python train.py --n_head=2 --qk_norm=true --init_std_qkv=0.0261 --beta1=0.95 --final_lr_fraction=0.0
Each number is 500 + 50 x the weight over its row's rms, rounded and kept within 0 to 999. Layers, rows and columns count from 0. Numbers have three digits each. The size before them is the row's rms in percent of the matrix's.

# up: layer 3 MLP up, 704x256, rms 0.194, rows 552-618, columns 128-191
# down: layer 3 MLP down (transposed), 704x256, rms 0.179, rows 552-618, columns 128-191
# gate: layer 3 MLP gate, 704x256, rms 0.19, rows 553-618, columns 128-191
up552 111:514512548511543560496512543499477430432518550469613435424497559484408479601496487537565515516499396472518550406571379489427562395508436431440513499563484450555488445473512506618467437460582556
down552 110:547566509590559480445452475450538533560459491525524481507363494504502506473575464516553497445522566493500535487554489526542446545530514524422561594471460492592538447489561548572444503415514529
gate553 102:492505482481511527512513476469547626520551593488529548545586463546465569430468456471499593476480494559483548487594468520545549495539473490508590570492539642497481485457547407407524477515545483
up553 103:511544469468546481469522543451519491434431497524499505492540502567521534462459418549570387508448685494400440531502539510493470474405442398501463506462502431565540567413477453530533536573464518
down553 104:464528457452460524438488468500485498531583491413527499496588478469579436697528526462528571586500467523488469457482424562428440409527407459457474517551514574538431523503482509493513489569531457
gate554 103:479527526547471611513512541485485471522482450582479473417482490406433500445519384527480553488566545420496556526562501485527567424616501364457555514490490551458597533460613440502513464399410412
up554 101:462495524472528392468474507538452584491549500447406572479490523555494494535471493497490444544517576501513543552416519542465539524409523521515405536426584416484486547498512511468493485514476588
down554 102:477547419539527556609526511491487555496409486527547493510562517404538588343467470483512608536525499479567465601542500487477484460597583416491540480461478539504522438444506461522506409476523470
gate555 102:500458450550501479470491501517511406551536534470421434456561507492537509429453508525635493491526479435550507453405466486514450444476518557481467421494435454454532565476462510454450444566382515
up555 100:458471558593588541456562486428528543601496486437497398491498486507503506517442450492514444470500517510499433494458474419532567408470498385459510576473543447490528526508507469535552487454454479
down555 098:486505577445530571390533447483526438580502424551509456555476573491431513648545482459478452520467506502580512519553540408464518478502424486562479426597457433491586545331544477447523491498495462
gate556 100:491650525423560394451492506466538526557527458515508489455482536492429491614574395466415532500462498496481410516460530538541425547433500518603559553531510534487523388478563579514474630511537421
up556 102:546423519522489510467528505482506561449493503434472417421463530507528458432480594590520532497467381474449453492549442541455549506526581642538459417582500438414425473559479443545562439531494504
down556 103:606452461604465452522441586508591469474457545418436508521503536559466544470452514436509388502471521483514472542507483482475461459514512446451450409594464464522513495452539552491538465505512451
gate557 107:493498554615580510453328484505513500536435533501518502451527468518511494548519515554527485462477423539560584565551451429570449505487463536518450471519436514387554442568522533609496452536514561
up557 107:548523477472467474458416468554470513468451537506550550514510488451555558503530483496586479508591452563549491501533535458496538493446444529499500381480528463457557568574556419503476558483514411
down557 100:478534548483500468531499524549493444527547499510584625540540504555574469454494502474621463519518435479534469487555586458543542543524501472450470492491526468478509444613520527531464578509424559
gate558 099:413486454642512483490533503504429546550589501395446503430502541458442475498477570531446442507465581457522495439497515524510484374403487419423561533584573444535514535495474423525527423550453441
up558 106:413458432473542471501451488506471515435503514517515577463572498459542463573409450516395462453429551403590491538555511545583497447389549576545506520549514419486521431484440455502485586498471523
down558 106:485498465499451576508521441552496484410474469459408542514536470434500491642471549591540513495576486444517499592516525459512533475523503450470564597527447431467532541474495499533554506479591583
gate559 099:564598438488474449561400521584449539435538442526575582638470592484458479531550536523499500442508610560457495463493448412426502499545519516532550483509549493500528506473525554421490485544509504
up559 096:480517559432512515405481502561511545492491457536399452508505505490539631480457555401475467452433542508556455475464380453568486460499475412453537519561507484563498489543561481567547533567459559
down559 099:516536626443558459561429497489419467414478561461465506636530578461474488455601544538480536431513537555509463470529523557388521493549397500512506399541511554576519493459501489444517384502575516
gate560 098:544374500469545498517432519533485488518517504530453500469526531515508510507434565551542420516509391512448545401459571514572486557457437416535469550603571527559521463513509468526470514495584426
up560 101:572444487416485490548478489485442519548521473493433443532531483520449484595489530562506493590473440520451488479483500446545484499438500435536427508589454499554534458506385469456553530399499443
down560 092:570483510463529482552541484515464498513539559465504574504527490524519442456493558511454450487469431406470583475452591511554557530468454525617473592563499521512520489465458460504502503446616477
gate561 101:406422511445479453537400329453532507448446621461419549568598537588543548453446463470514535464553498511398512533466506458552512474572496533541593506463458517391529528413490423537492458569423478
up561 098:455504582524437514425626543526527505519527464534533557480458539459386495574491515533485436522528514515580502538536522546447454523576543472441489495533440422601512502550511621426529561531561449
down561 093:520530538517417489478548553462477572417502474587567517502511552494445459574603522522450461511408477402534528543522525622452469547503452543509457549487532489537513543570570535504421527460527505
gate562 102:535558485430499470437531533504561514489568464405491523527490448476537614493471436570434444470493540490572497537502462402448543473502541518469562463539517581510515495532469443485478457511474446
up562 104:463561470563468485553476487431408528468455451472525541455501523545485527571407531428475612428514600467515546463510565653575449482504439490496464505550461361491473494448548524527506512462528558
down562 095:457494480386481511507452540466619588424407497508482578486443552527510534505511542482534487461487490510457455587506614597533394576429501469414503633538489434475428477468531560442477439481474466
gate563 095:488490406504481484605478521504521540518436492501510534539543405521582518521417456420526420506424512503454453500442446475445450491558468497550485563480501515473598570391420464552491491553530531
up563 095:496482594532504530535431504506605470538549557456524463488563599440570541478549562568394590501514501536447460519535478419562504392504599462525597533484465464570375491504515536519518431506525471
down563 096:545456550483589536499482478392512438529536482573441474442441547484458575506582482560496504493510442465529508498577493565529393480567513623426490516444552461440541495508554569400536531474504394
gate564 097:494490570484493527454497465525458500509445481634528489547527463537499440466467484481461404475546447491512396549532482513466475526481474530503400498485492524581506457463495420515489598508571503
up564 100:541393516407531413597594515495576461538447563424479500518488563540511555499494438544525427528542513585577485516454474551562449472446499485506550460446443512472517546528564470542430514472414535
down564 101:586476501477536476569575596534491511434450469542446486484478580560604586511609549499489531514465523623444483488505523487525410436570538493493518570476420531448494404529631479563458505475507517
gate565 106:509541468497464478458454489451549464562460519544582580461570461519521441511482547550348603469481385491532600526483533523507541416455535476485517530447566470541424417453492503579550471519496538
up565 108:432542423506502504523481535629465495479507440488437456477486438526440602542563538566598409449463524467497565471546546475539412463505540485509491540489500488625462471547410528511507472507465445
down565 109:528430507460295461482595607533567576490556513490487523489484520429559394541490489493528566434615524540495479495437435531505595493523506488484417474513512453558450482504448563460509492513490540
gate566 099:479508441526489480598531551503446595447487537450502500449483528521497530433438434594599369466461460492525399507590541562509453432552595507623468507398469564425527544481537593465537417463464413
up566 093:542540537477505492583488493529517530561533494475562543499568482532522602504499530433507520486440560461468494526502407517457459481372495556503434491511473437567462485541500557577520518523518535
down566 097:510462486483512512372541468495533456452458457447499451571516549513514480533563532426360507490525491508562592472611608534509521505564419531494523606500496461553497498556477476455566503528563444
gate567 105:550516510516475524563562525427544562590605604443548472453451535423466497502476467501409599508412480498482432517522526485510477462455579420466479475518412516551518487430480482501460487484466479
up567 107:406527434509544528499406481465514490526451499442464530449441492490486464528529498478544502465468466441474580460425489504491513476546568559527506465503555419509448575550416464599533447454413610
down567 104:483523399463481493488473546492458460620374548495517430498586518485430474445468461453549463515470463434536512446531515516564438516499589514516449522538590504483552554524450484476568423543498501
gate568 100:522533566525495493544488489590521476525514495475483514528498522482444519428423503503428533500520578501529456497356536465461466446529446479505460459582583551471457647482508474511441512440472500
up568 098:525588471508451456503509449510458467481477525535453580467474431482514548560568524560496570465496542491552523436549404589514450515395519412621483532445427438410494468416454556498564547640487528
down568 103:465479443511485490521493504482498445498530515544506506494529509470537555490577520558535535559422418473460513511557627616582429466447578468368528609430470420586508450415462495430460506607499537
gate569 101:477564527608465417495485467505541527517536539514449478452485457475494524458531450530485547496497483461504469439620500493521443549479533473578530501481520485417478503492433402430513561499602435
up569 101:484438468435526482551569432486428460510451568547539500497541499513511419499413468410462460519543563505558511497551534540512422523446505495479519507547481484538514480516493432476387505565436496
down569 102:479544442487631490529515488460503495487549469562461541514520524505511579450451520598582516574464489582476546461541458460509535514543522504572382447483414519490528474433443576526457503492514431
gate570 103:543572531467512552507598548494546456576472432440470445488437509479492535494528549463491529519384441569553460484517493508522612493437475412494512470477580549606521430530533531444489505595496538
up570 097:488462526487510393554499591529519420518483492501490512481613491456472549404512534309543443484502507563467496470531403546419545472458557508511536547468522477510566481597484533465420509582499449
down570 101:548497525475539490528476454381450535467541518481462506479525476572465452510510407561555575473544557436482512497515500454551523553561489486495546632434519572493529460543547487556518464486481628
gate571 104:498538586565522575420473528498491448503437535421514593419476511515524484541486576511488478522537500586511430506430463490435425423474521512551530448430525541430584468566483501427483523463435500
up571 101:437513472458503519536543500466467526470527520503558389582544527497419480574607426532471520520471523483468531621377479461518483550620555496549531488443575558437531470509488452531456442535491480
down571 102:539534441592529485493495528496491567454586577506590550581478464478484526450513451522521411423472520457432470569555574422597535498552551499542594348496406462482515483441433404496431496493476481
gate572 095:402556464510500443510538540390487504522542539469489439506556495533593424485508477460505526487468471457521485429437536521436433443473489437558429485515469459398603460387546438525555474601535515
up572 090:447534452427431459546505551480522537508474510517441453443547531510579409503479475471592575532529447542457592457477527507447418461587523478560381529503408573473406510452528458485552426542503514
down572 093:478477489468569541630601456469538614474536460533541447467578459554531398428481493515459530508578493481471504500503506503449440442491451492469545351526450397426515431413509475485525520540501495
gate573 105:563548514570517485509561548562535574439532454513514475437471516455455494441472512486582480516469544593477473470559544469606446523464458444456405462511460474452523640425548532522584434486553558
up573 105:456521506561554489559475432478451490406598508470485443577423403548562520493490585471478553498529393486511597576421563480482574545440525556453485595417514462400496501493467457600544491527527496
down573 104:606482400428505504444491492442431468517499494545572480546417421520574460513504548516439541479505510403478530546481477679548556541521450331493524506449489431386449418532449491625497389477478529
gate574 091:526518494427467459484548527648458411594530524537535575453539521554496520486442532453526547527432435566484429501512558505469482560504639494535517552583535527480553502588573418542403468555435565
up574 100:529537433450446364438520498502593451521517588587477567501527460527460443518470464391450459527434389554504455489532590489532523519576578556485588471505594483477576526507476409432435533518472566
down574 093:417455451526461451525587481478461477483486567430587429535691380590415367405437450512446462515512511526517529611461452482574499457607568438504489408584511433488439530470496548482473476525493544
gate575 101:480471471522518451455578526327551468514418534524550449472520569595523432519482474502418497546539560443428497450442523463462486521578466467515435529451469552501545543520477450419604370454510474
up575 096:455516488575528455437563511484540509509406433486602493370463534529490482489462513577469473559491473494568496431447506490440553549563510514450551530510497603513503495481526481502568440488490507
down575 082:405516519475463522497506389463518493529590577481598456498478498448460434480564475532477526561539511497556503582509416363516505444484440561458472454549494409512447542497560436564572567462583515
gate576 094:461497500486466476498441551547432587536497532433518479503523532468591628458532427561538518492591503444607480527501420438488552534492489457399473543469424481494536586529404560510483511470396579
up576 102:437437485451522419557526427544581468520546475537494383479538430527496418445514560554428488512506492468500537421463566573543405527479453548592487503557531503512465530443525470488458536602513437
down576 092:472511463450456516511479547587552491541542510537519565516453537554501462472525577539476469576451534469418517396451482518557450444486531491551432436449574574550605541390415451495521471491492457
gate577 096:533514548541509544513537460535528487451480590498495479414496402378538627500475527479497539506427434558558501516502489425372552507581587429578511500534507544472494530540467464501509499525529521
up577 101:452524512456528526444516501477519548496460491485568440490461410574506542483624550510548517467450447555450563442512427378418534517507590487488514487479474555525464507533469547526578508489512494
down577 091:432569553553531471432512545538452466474422507554502447591503572491420514531492412503579481573528513472524532433520431310444531518593458472473595531452528477501524514461466427531552466461537566
gate578 096:490499508455480474505464498499504557373548438508530511568532521559455551514416472527474535564500572424500520451459489460397430501525583532464514406521508486495458449471528539487488464546455498
up578 103:475440498510514420602478445532479513559508490493468571439465569493525461550475525537442528472488463487465462477537440501486538362526478431520447489470479532488426458526462489440515485504439482
down578 102:444480449478473494482477502495470455560453458525490523474602569470555571529476474514396461435543528419445492400601480475546441480476587436516498554478477595450489485509467588553455528470504579
gate579 095:517497496521529550523458561461505409542532459337561499344455376559595500574533484429557481545398564423538559479457557535538447464506553480452508504548479490540537490556499444474499439501515528
up579 096:500511493502563615468444443490517430516507595451567521406485454503477389506524498536489517580441524474439498462532546580491407487513452556514463463525493518538540527481512550571566535418510605
down579 100:530516537430517496488556589507487510560475460435510499502461502504520428370540457493460522597506436452419529476486459557433532442516404580533434332508427440422520587464567520471479544423528451
gate580 100:475503501648475508491571542496506540476535482478474572436517480622538491583444493439469476484472436392558518567468471569491586525511504631627407558495496491498513454481499526484477479596414483
up580 104:514524519432491481498502541579452465460428548510551468356478546490501502539536525595409496498449452536499484454564530531503604576476534560507523448498463425487492491474402542468539479454508480
down580 101:416412497498525459501515419487501516467483503402475556495487516488560552587539530579550483518510437546528530552421473522488565473434549446533504402418551456474579543497487546515524456520536541
gate581 096:450488513554461515430395571483495444518580497402627499557507455480501464503517468496531435510548539495527508454548452526501491441556536429512555547415490516534519539521471494561505552437510514
up581 094:581417599497540450528518513560616448498559508522517504524485571482471542464488518505427514588422499462474527410574508488469440491441591490488439570526471477484509438494498470501582496459414536
down581 098:562514571442498518556368443456540499471535530442598529551482575539545562503503418544443505571596419534510491467470473423466571500458496448525443524399515438508432492455476506458521598473551461
gate582 107:526565516521509603543480445491500491506514503462569582539460515600477563484498510504475572613529506492392439543453475561551541576449518528448558527457516525519530466552442406606419459541521511
up582 105:565504514524493515621526524469511549466506443430559561469273527556516583426510447468514537430559532480490539536562556508566546586578492472575444460512460496478529430516411495546565498435448488
down582 104:561546497499581545523457476504480479449560478528569504415497538483503530415468443556454497481507432489522562418538579506418610589580635514627464484533509422478404530532518555445534479463458419
gate583 103:497497585568396474489551541547560534542531462441514428461546505533498480507476445551521550580430505468521433410387644371483521518458544466407513468420506492534469506501446508459499461495504501
up583 105:557502504411517580417465510483510385466453558489554532487486514518569534563579456520433528467488568466485467566571464527457449445462474464497459499496535491505521490457540590525536503503546507
down583 104:514484535493541532538443466432502502535428596493511491499553481462472406566500551449435488476439515459536506606521473548504511475492562491540471493434463533499516476427528581501473487484535472
gate584 099:528475506545450502409574476489508554515439507512467449538403526540498559485510514549542466493487538542484533542562478441582533612483559484525477456465484554501463531487514462487485521507493448
up584 101:479543400579486371449528542474444408506423523594508458501573460477498538450536484547530519564496459605507531516499496410439495490477567481523554525510616469476574486507545519434555500468452479
down584 100:474548536501466507550579556528554443500450401467388524459468508494523457471533528540484540472438560531432480544556544494581447495463551515484500474498555472566420572468569525466466478498484506
gate585 095:423440485541436507424482471526540587485484453473552421488546510527547492470508512496454455440502478562494545664583576554558510490453500512432511444558573445539487509513613496538527564407392464
up585 103:515532620456539551514393433495486418484483496443531532433558563502465484409507408526468514531541458470515523567492545443542439476498483475553470430537487539542530546459494560509482497491448435
down585 102:549410532507499522585540524478548489394473512503476463529432532476467512546505477475474500536545567521496532525479481442512572459519465440535504485476420494547544489572543457573465522506493496
gate586 099:486468494496478486447506442453558488381502505575528520539535538592420507441555539456481536535581503556464498494540584591527448647537568504426516441473491474493425485596519426485419402507578528
up586 099:530512398543420472470505495507480447494504474527525495453491588381453492465504506522395428483525448491442488503514556428563505495426593512513529492472522434521526476434476469505508491454597492
down586 099:472472369557512419530533476505505499574463515365477465545483439531571393438562510533517558554500513439504551426458450579451491563542479466483494601534499446597539510512437474527472485470453546
gate587 089:448524528438528548486567484455524486500451433597525492479464510525603471582456427487469466500328522460490520499515486547528509497581543469511507553499548497414472404516459466455504408469505551
up587 096:493380459567491467450509514480548427449522521530427541543491568465513579627493497425498519511428481525558466476511439570541430525535483519420502513571595492524607476525533479440456424577518559
down587 091:539500606478563462618514412568503594506561556461503528434513499567483520285577528501547427514558520493419446458503466484485506499507493538556524356412512500557445482477506618506489548483490537
gate588 102:529519549483514525497556557588510559530437528594491488514573521541531553389421599449574526520483464418497447644525498468535490573368551504485487499488374591465485500498579426494522486518476512
up588 096:499467530515575532426521483439520564538514543468596551493493451502482554457511502496469414476541420452451503509562492573590479494529433407520554481536500486529428503468411518404449539556471491
down588 099:563435503535492444532554457567452483423471527598494523490471504591449535518535392431557500486530468465492481507479437469547496522445516452462523545494437471436549384529498497505548454497476514
gate589 095:487467465478458600504411535418612459495547490585552553500560531446455494568503409581459576439451490426548543352511496495518527499580515460509595571566480571450423537465446623494506474528523392
up589 088:550477511478534467503458470482503495438459499492448534550555531514478488512519535583495510500539482425435552468492463472504506580625517547508521593479516474515532491502504456501453470433493627
down589 093:547486443465507541540516519447545437411417508440585536525567450439447431436473496596556563443489499480578553493469531500538570531513470533461541512561484525456523567539449513551427486455542519
gate590 097:533478525453482461490544544474401483518439478509568599455464528531487457427555500418486527444433473509518478463563520513470535594472564562540429556378528480374424453480457509456504490440535584
up590 098:430490515626442504476462532470480508539502446467478453444495478451583511444512449501527617520512527499478564509541497540453433582471529490512586413456530486492577536525489524493456550564421551
down590 098:499492477496472546512526466513470524566473461475465481425491499506549577562422462468491540517550514537509589486525542496583485528510510541498517537523494473544566572456488471438507554557491512
gate591 111:561589553539440411552524406527468499468559451501560462529500453510472493537503464585525452426440480510460533494474522481586503486604473480444490547523472446543524523516463614558455508558492552
up591 107:510464542463527563479549460510592495498430445439465503468487538533570518498424412568498495465603504546546454498442562431397463498503470427441520512468418549497508473540464488524509570442576514
down591 107:505468480462451430489492544509458469442459479531547419406459594519601441562496433579482462490537617482465594422600509447510472517519466455553435542474449487506559449616431421584523507470452541
gate592 101:525566396477494451497473451504479555568592494515513498514472531470593527500498480549411562358467511543451595690431511476501528470448539469527574526450506505486573561455453543524559510466559383
up592 095:531488420473444442565498427495469476481522492515582472473569550468547443461580608448516501535465507487478505493547556396480430483523487550601523475551492467435485534470482603517555507484552490
down592 098:549493527557525457570516504517557420528511450459521499560473438473462549433539410444520490525598500475530380551506442440530540482543460477434486453426405518572566518487491535478469481476422518
gate593 095:440489554516493524445496500426467375482364562488408562473485516496477534431535474442454483448505420430521581482549604522573474478564508479511447577451480549401496474527534443537437519431443574
up593 101:441505496544383511457531466547524540503509551513490576459480421523501520471518534462451422448506448543549523454592520563545585515482489560485552509547513530417551596524440414540512465457620533
down593 101:380559443536547535600419537539489426444495526504495533525401441587553520511566556448544523503533546627572556404512594545488564562409535587417424477434486506472529547571482505459484490499448486
gate594 106:521502577561475505479458447552501461458490540486568581531488487552557485437476507455452484451426580475435414498590494605586458419441495533506448502471572497529551500492474393459514598585478593
up594 105:474504488558577482450482519534439386541499551496519451515455489548495498481549465578536467507512575496505481453346448592509481510508523542418451526496497485480517567487523481605507510478487577
down594 100:549530511480518534333514490399484476499499493489498412558444483443499506504502480485471477534568509495469456483506590418502580573537515400473468502549492528475463478402450501522479524555538536
gate595 092:511547496493503504436548518500510495623439477510527520474426565445466454586447432612500520455428589426426504398485616458535480490593511507483523450489519466444493488552456578439565502485506449
up595 096:454456502561478482555497480494538530397546547496549457559503458535582599470491544460531513507561491503523408529496446613543473477476558431525489480474470534444464555470542449532508492484518573
down595 094:547431504593498477438468517555495429502578482531461487491461484529627626551498496493454598580522520524522447386428484478519426503565472472522526671522441568414546498547527526465508510537506539
gate596 090:558482466475444461596533574468596508465411505505507458501528498527527389466497560542534456576513463587560531471518541455504400473456593539523524519458458443398558479440472517511441508398581565
up596 090:533484484513492473583483513380579485556468494487492355537445542583442407524501542483519513534546484576525437438452524412451485402428552493516453549418426472495549409431478488545493581452556508
down596 096:660536532501555480466538507470580508524409563536518499496487533501514457430465527427530481589632540510542460447490466427468514463533551504520567520468488468466519508505485479569441526523614540
gate597 098:504503581460477456488600507435542476595507349457601481468527470527441536550474448388458478550455527544490401443620528496458509500422515488459380488492521637416520519491549551471527535480527494
up597 096:468462515528532585467478372470541393515428516506459488477571517517499512504522439420588542543463448483499465513581519412530437540459453497495473465462506449487437490526558467478395549494460469
down597 100:579550488549494500525550616525574493545576591487448444545445551453506538543558529464524448420551475456564534421497554512469520473533564509436467490531438490507523494530425509478434467492432504
gate598 099:555433509502482531410520565439412480417573482479482529501540510536516484480420487505473472487422436448398511476467424573602515504576490541496570473524605525615629465506491435457483542532509548
up598 101:528440503506537520510570581432509512451533406516435502473563524515490455441496401482468461558504473523456441564506533469519501479517594506554500497613563489484490537466444540472506490425493556
down598 099:505477408522512532460515511478544489540549520512472523514503524477428439495496512523425542438540534574483474519451487507548528462444534531602553407559599526532514436517409553547496530485469524
gate599 105:396464478459461429487639498540493466505537495506546463533572502569639428573531502533479581517479458499458453527548567511459501493614452531429542561481532571586499494572552488538465451491592526
up599 106:497455509491546571506439542449480463496470500456496558457503535466482473551533424625432612452554560464421492482439547499512504530511446498512515486510511458469573458386473513513477442524536501
down599 105:493586514566528554559480503463505495523434483480474484504560481425467537423530494480435532490546553502509513486449517466456511473367434544527483493487495522450543565498372476474561545483460451
gate600 097:526411451453434439477563508513504477511439435456544512492491523521423559519498517505500515487511546497599497501453460462354422506501448476515469545461566435501484582587579479524512433398423477
up600 101:428465580437587455499493511493600515554458500522495460445497617498535533585612502526621500578508560501558537566513456487585543551507508520510531520501550461441462516459516493523536513557546532
down600 100:475497535467471547491506561508491525516519431497538431459582533505582483519508571538506499559480475518514418465499495554531491493588517476507514586469507514487495450436408454465508461625532504
gate601 103:450555492487533527543417403614573604462492478480479477492508478525482442472543442443557382488478514517529421451629479451521516474601515521485437465519445408449512478507491504547429518460480568
up601 097:559423562437428436470511383479481509425473411483524496425541538552515489560511487523417483494404466538489480561491382402542578456462484477572528546476439487534507470471579451531493591559363384
down601 100:523513533453464487454539459534479566516553549573467425494571557459507472614531571563474399458520492495494522601566434473428586489479461537489437507477472480467525465481484559522469530559466467
gate602 095:548537488397524484429447481649431498518483453505440499530528511519527481488512483530504527496433519445420531497525481473549518446471452467519521498530584540443503591512560580566566413535501496
up602 101:503530497633430587582468491453456528552511457521520530467502434470561578534632550474464496479515501426553479490545593519441483460573524461508538478479557483509470471455581535492487529503483512
down602 102:468496573425504542434451506439483464481628477547533524493531479480535506550454436517571446598462525541480489506441571520529465560490483496533439637493569506483516574508403476482557514476539475
gate603 104:591581494520499473617466479501500525510471502442517509498427493508532533526386454452466541520467472458541401345468478499589497509570579489515565463494569497631493549492529473462479338494503536
up603 099:434535547524481488528468554445479516519471517524594509458479559493534482529608508510516467483555547567416549498504479599506593444507438451507527391480621487594457446583543389467513440428488446
down603 100:540511500570491481483501539573593511509453470492519407505561510542502496491517512535367503523578395446459572488598481480557518472631485563454515522502522497563519446556517448498504548406539500
gate604 100:476617424426450481514519608443478472488497442513478480596391559487502518568520501428545459550481582550547523574472481460456493535416576426430427512498570588491532498535543550530543514519532518
up604 102:516555445504514530433474519556473511528471503550621543569467543561463536557473479445412475480589482607477502503456488497452482496482458426488505519448525544601466364567517608466496527480569533
down604 104:489617508528438555425534422536485487432563493565519507523499532561576461459549489485455396506585492468490478455505425540502454433502410354444514398490494478571484482557499587559551475467546457
gate605 115:492518460479422490529482511398532524493540499430491530532445544540437487514489483585530509451584639459486459537447514497536540467478564463538483538467524456530519482521446519605562585481366509
up605 111:527483416487469482569438464557488468445436552470432511532450489434515562517482568501422410511489462594560463512541607540492513522454584329453492537461547446526407507565405538442545534536568503
down605 107:472498522475451400526423499480517388533415430512430475525512477508525546487546550463593614490483483425529575508460505560518500537452547514458472587423457472521497602627582485528577579514456446
gate606 099:443609567558540536497433473457462451516462451577442473467522468496511502509507446550500498534570423550446465498519490527480424484529538480480507626594537583489515542471493555522531566485478558
up606 094:464516480599622582450497478428565494495540456575487511526477489501606546444427545431488514494461530574546425570470503509525440473505476428519507541489605569461443528587551474572492579536523527
down606 094:512549499485478462624603562561482504432480541465530399571486570491550396525512426546474407490498508476424501387539619554560482620555527482472469568539571485463435471455429470459551446478533511
gate607 104:472539510673504545526495450451490412537544524519582566511488524444519483528633421561547475584514507540512560485555459484442491548563492477396536513520578413519491470499490516514535487496489456
up607 100:550431474523525409557540562577503444512525519467573385543471534542530454481411472518591479586530558472502589462431589529525521478514496484531473494479413628502544468452541494491493579418530534
down607 096:516507489389519493452511473510364505568550470478541472554604419499476504463504433497467427417368552512575460494453522448513489497475418456597541562458396559531482555383518502429472476420482488
gate608 103:464483507494501418567544543577534487495481540457545580501438511486573458413433405481502512614495482540457485516403512526461485487461572479481510568478521515543485469546517469565476481487538521
up608 103:500455530477554466528510520486551540560497569498508497543515506486507570424575455494488519487507590502530541555516521447479505390492472544508422539480454499438506488420407449497493497490501510
down608 103:479489550495507452520523457522484487532549521591513427437553497504440526443399452513500484463527566471508571536599480543561520458585417563508483448523511451484583498503410497481480474542511454
gate609 101:514494465516509488497440381531534562489568479501551527423542474476469609417421439439512429454442476537590533466524531574611410496529465440536488489525463499541451576461536464544524502572552476
up609 101:505462515580492541481458400623494566516581460496546427530491549498395509454472466422453475465581517564596483394591497460550466548533475449459543565493513504493431542482484456564505552531569484
down609 096:556457492516469466484558558543503498508552540451542495500459422453444462548498403540484466562502450460418466538454581508470603495471463476466563374487486543417519566587522544411525575533446521
gate610 111:484611487476497439547507519457544508505481495475487493425514446528534488528495451454506593503425489349458601493590470608594490463493374452498508590527499527512536493485538460468578404533508464
up610 114:593416425510574397545539480432540454444500550592523487466633524493568454462539473525535555525442467393531541498553526472441449453481457506526488574570450466518523593426533476528547464493484499
down610 107:488452413572532620491622473444404543511556551469538536527581547471583484511544443560511496537570504425523550463490593444413473556534570537489445503435460552484461503509505466478497555459429571
gate611 106:553469475485428402553511646569478562443406494478475507482453444468460593537548566579452507483487545353594354461607525484528463528514491581516510378430523546482449543443505439405542482465559491
up611 101:528400512539452409451594475540473540424526516512584475524488530470554385469479530570453518443456533493499493502378528473360522600597548595509535439357504496477547417428546538453509517489537405
down611 105:484447504452461595536538532448501494507580517472601530505514544453537420592571488539493487580507437579517552509437498559482543429485450465501538597513542528567604446532413498510439400520433467
gate612 105:513462539566548491484407430497463536527473536541525493568529494472457481472456463508482568369541492509515463504439605508622536482529561526464566377429458523481498523488556559460522509591445405
up612 108:617564508540470418545612434437460563350497445463489507483436491570515544453470505610428554490563551519516532525506534404478539504466456478487506395514504414483509466496510442501389503517477601
down612 104:521521497491448538491416416537489416458512456491493575566534525545489539462458563501429494524467423464590440455464536482604522423474540475416415485499505590473479472438442484494478473517515485
gate613 106:461466481479460481535515450465433499585382531476447556522500567522525457497458534412613450536598548428533489606506521508538542518514537455543457595547416489506498601529505493477467444449506565
up613 100:514540612562581481478472496574514426447570452536480438460494451600537522479475477450397505497462422619488487486517529407514476515465465486447441412517536514538446513387550483499510480503448492
down613 085:495540505493504475517434521436519556557556555524426593398415459513532469520506611591402468503454572501565545540481469571659465503590549494531504485556499534585472536461538474478504481510501612
gate614 099:577370468436573409478509534531468500549618606409610484412457477451445429490540567419476476451482460525529471517507446571512546548510464521481566457462529522594467452375533438472495424592496432
up614 098:446478471491470517581572494547516586472554465491574516493600451514513482516455501623471539517523622532573502454515496542415447576528494512545489409456508447507492634367456402413526539477541518
down614 099:540377541539413452412475560487514471521555507518537523541449520486564494542478524475542439456544365486513473448435508513525527479486468451563439511547478453441517527482502535537415550548441518
gate615 091:562455534444536502487522471535510483470515457585496540470452511487535457523438527552494499486471490578536530542447515530457389630459423601522428550435504581507542511526475489516514488461440543
up615 088:558472514427563528440562440574417483447562488516540564429395425560612392516422547531458464547428536523553566498449524515490449563509455571473419522509517539574412483459544513528519478546511573
down615 089:559458426500564429556637458500530507371432480537493507451442421568465429369542574538546481510556499606523605497421490409506486521487483533483447402510486487447520550534533498598479480447485570
gate616 098:577489589537571596513496557480435538466447546488421518492463436529496634620493486423516501566556475483511560449461507541467496490560524487489435485464541493492514452539512561576427504492432502
up616 102:487447461485491423433523418509551456554450510520590396426499515454465418443511467520518574540503519443608507530544467435495476489561466558579560535465456654448518526452545433430457434476543502
down616 098:460458584544468559518544501461567493517555542520403504553503551459574490459418429562428527410436497536475434547513427497513416541537528467521485561519600631447462535444503540447448450398497534
gate617 097:576531465407453505513520540481517497488467557609491472525506516505492571448458475495575550424462408504523478483552463541459554476447463501540489420533454504449544558481497452629505457551539490
up617 100:458463462581621556545525505419595506530445507534506451504430526478462590534475506473482573537469485467483532500492484487563479503482515494428525498527404521510463515497593529506486480460565543
down617 102:517511520558374502450532485551514493533510513540498477501504494474460447406502499525528512448514431462543583453529460521544457460504436468449522412533550496499479449509513517544468485470497479
gate618 096:527585523465506494467425429413507544539514623489491573570462518518498519499559486558526456477391510454556447474508516482522491549456550587477431508559482548413552478502506490552503481607443553
up618 099:557419487522532476526598450474406441440433401489428440452554409614555408475433517501474591420487506441474536485477480433492517510604521464483522481463512407466483578518491466522480451536428417
down618 104:569549579507561581499528543570578521549544497520509526444479573517561465398573473590503427502451494503530476439585471495520471480557465392528541524434408406456452459532499453524451483465451587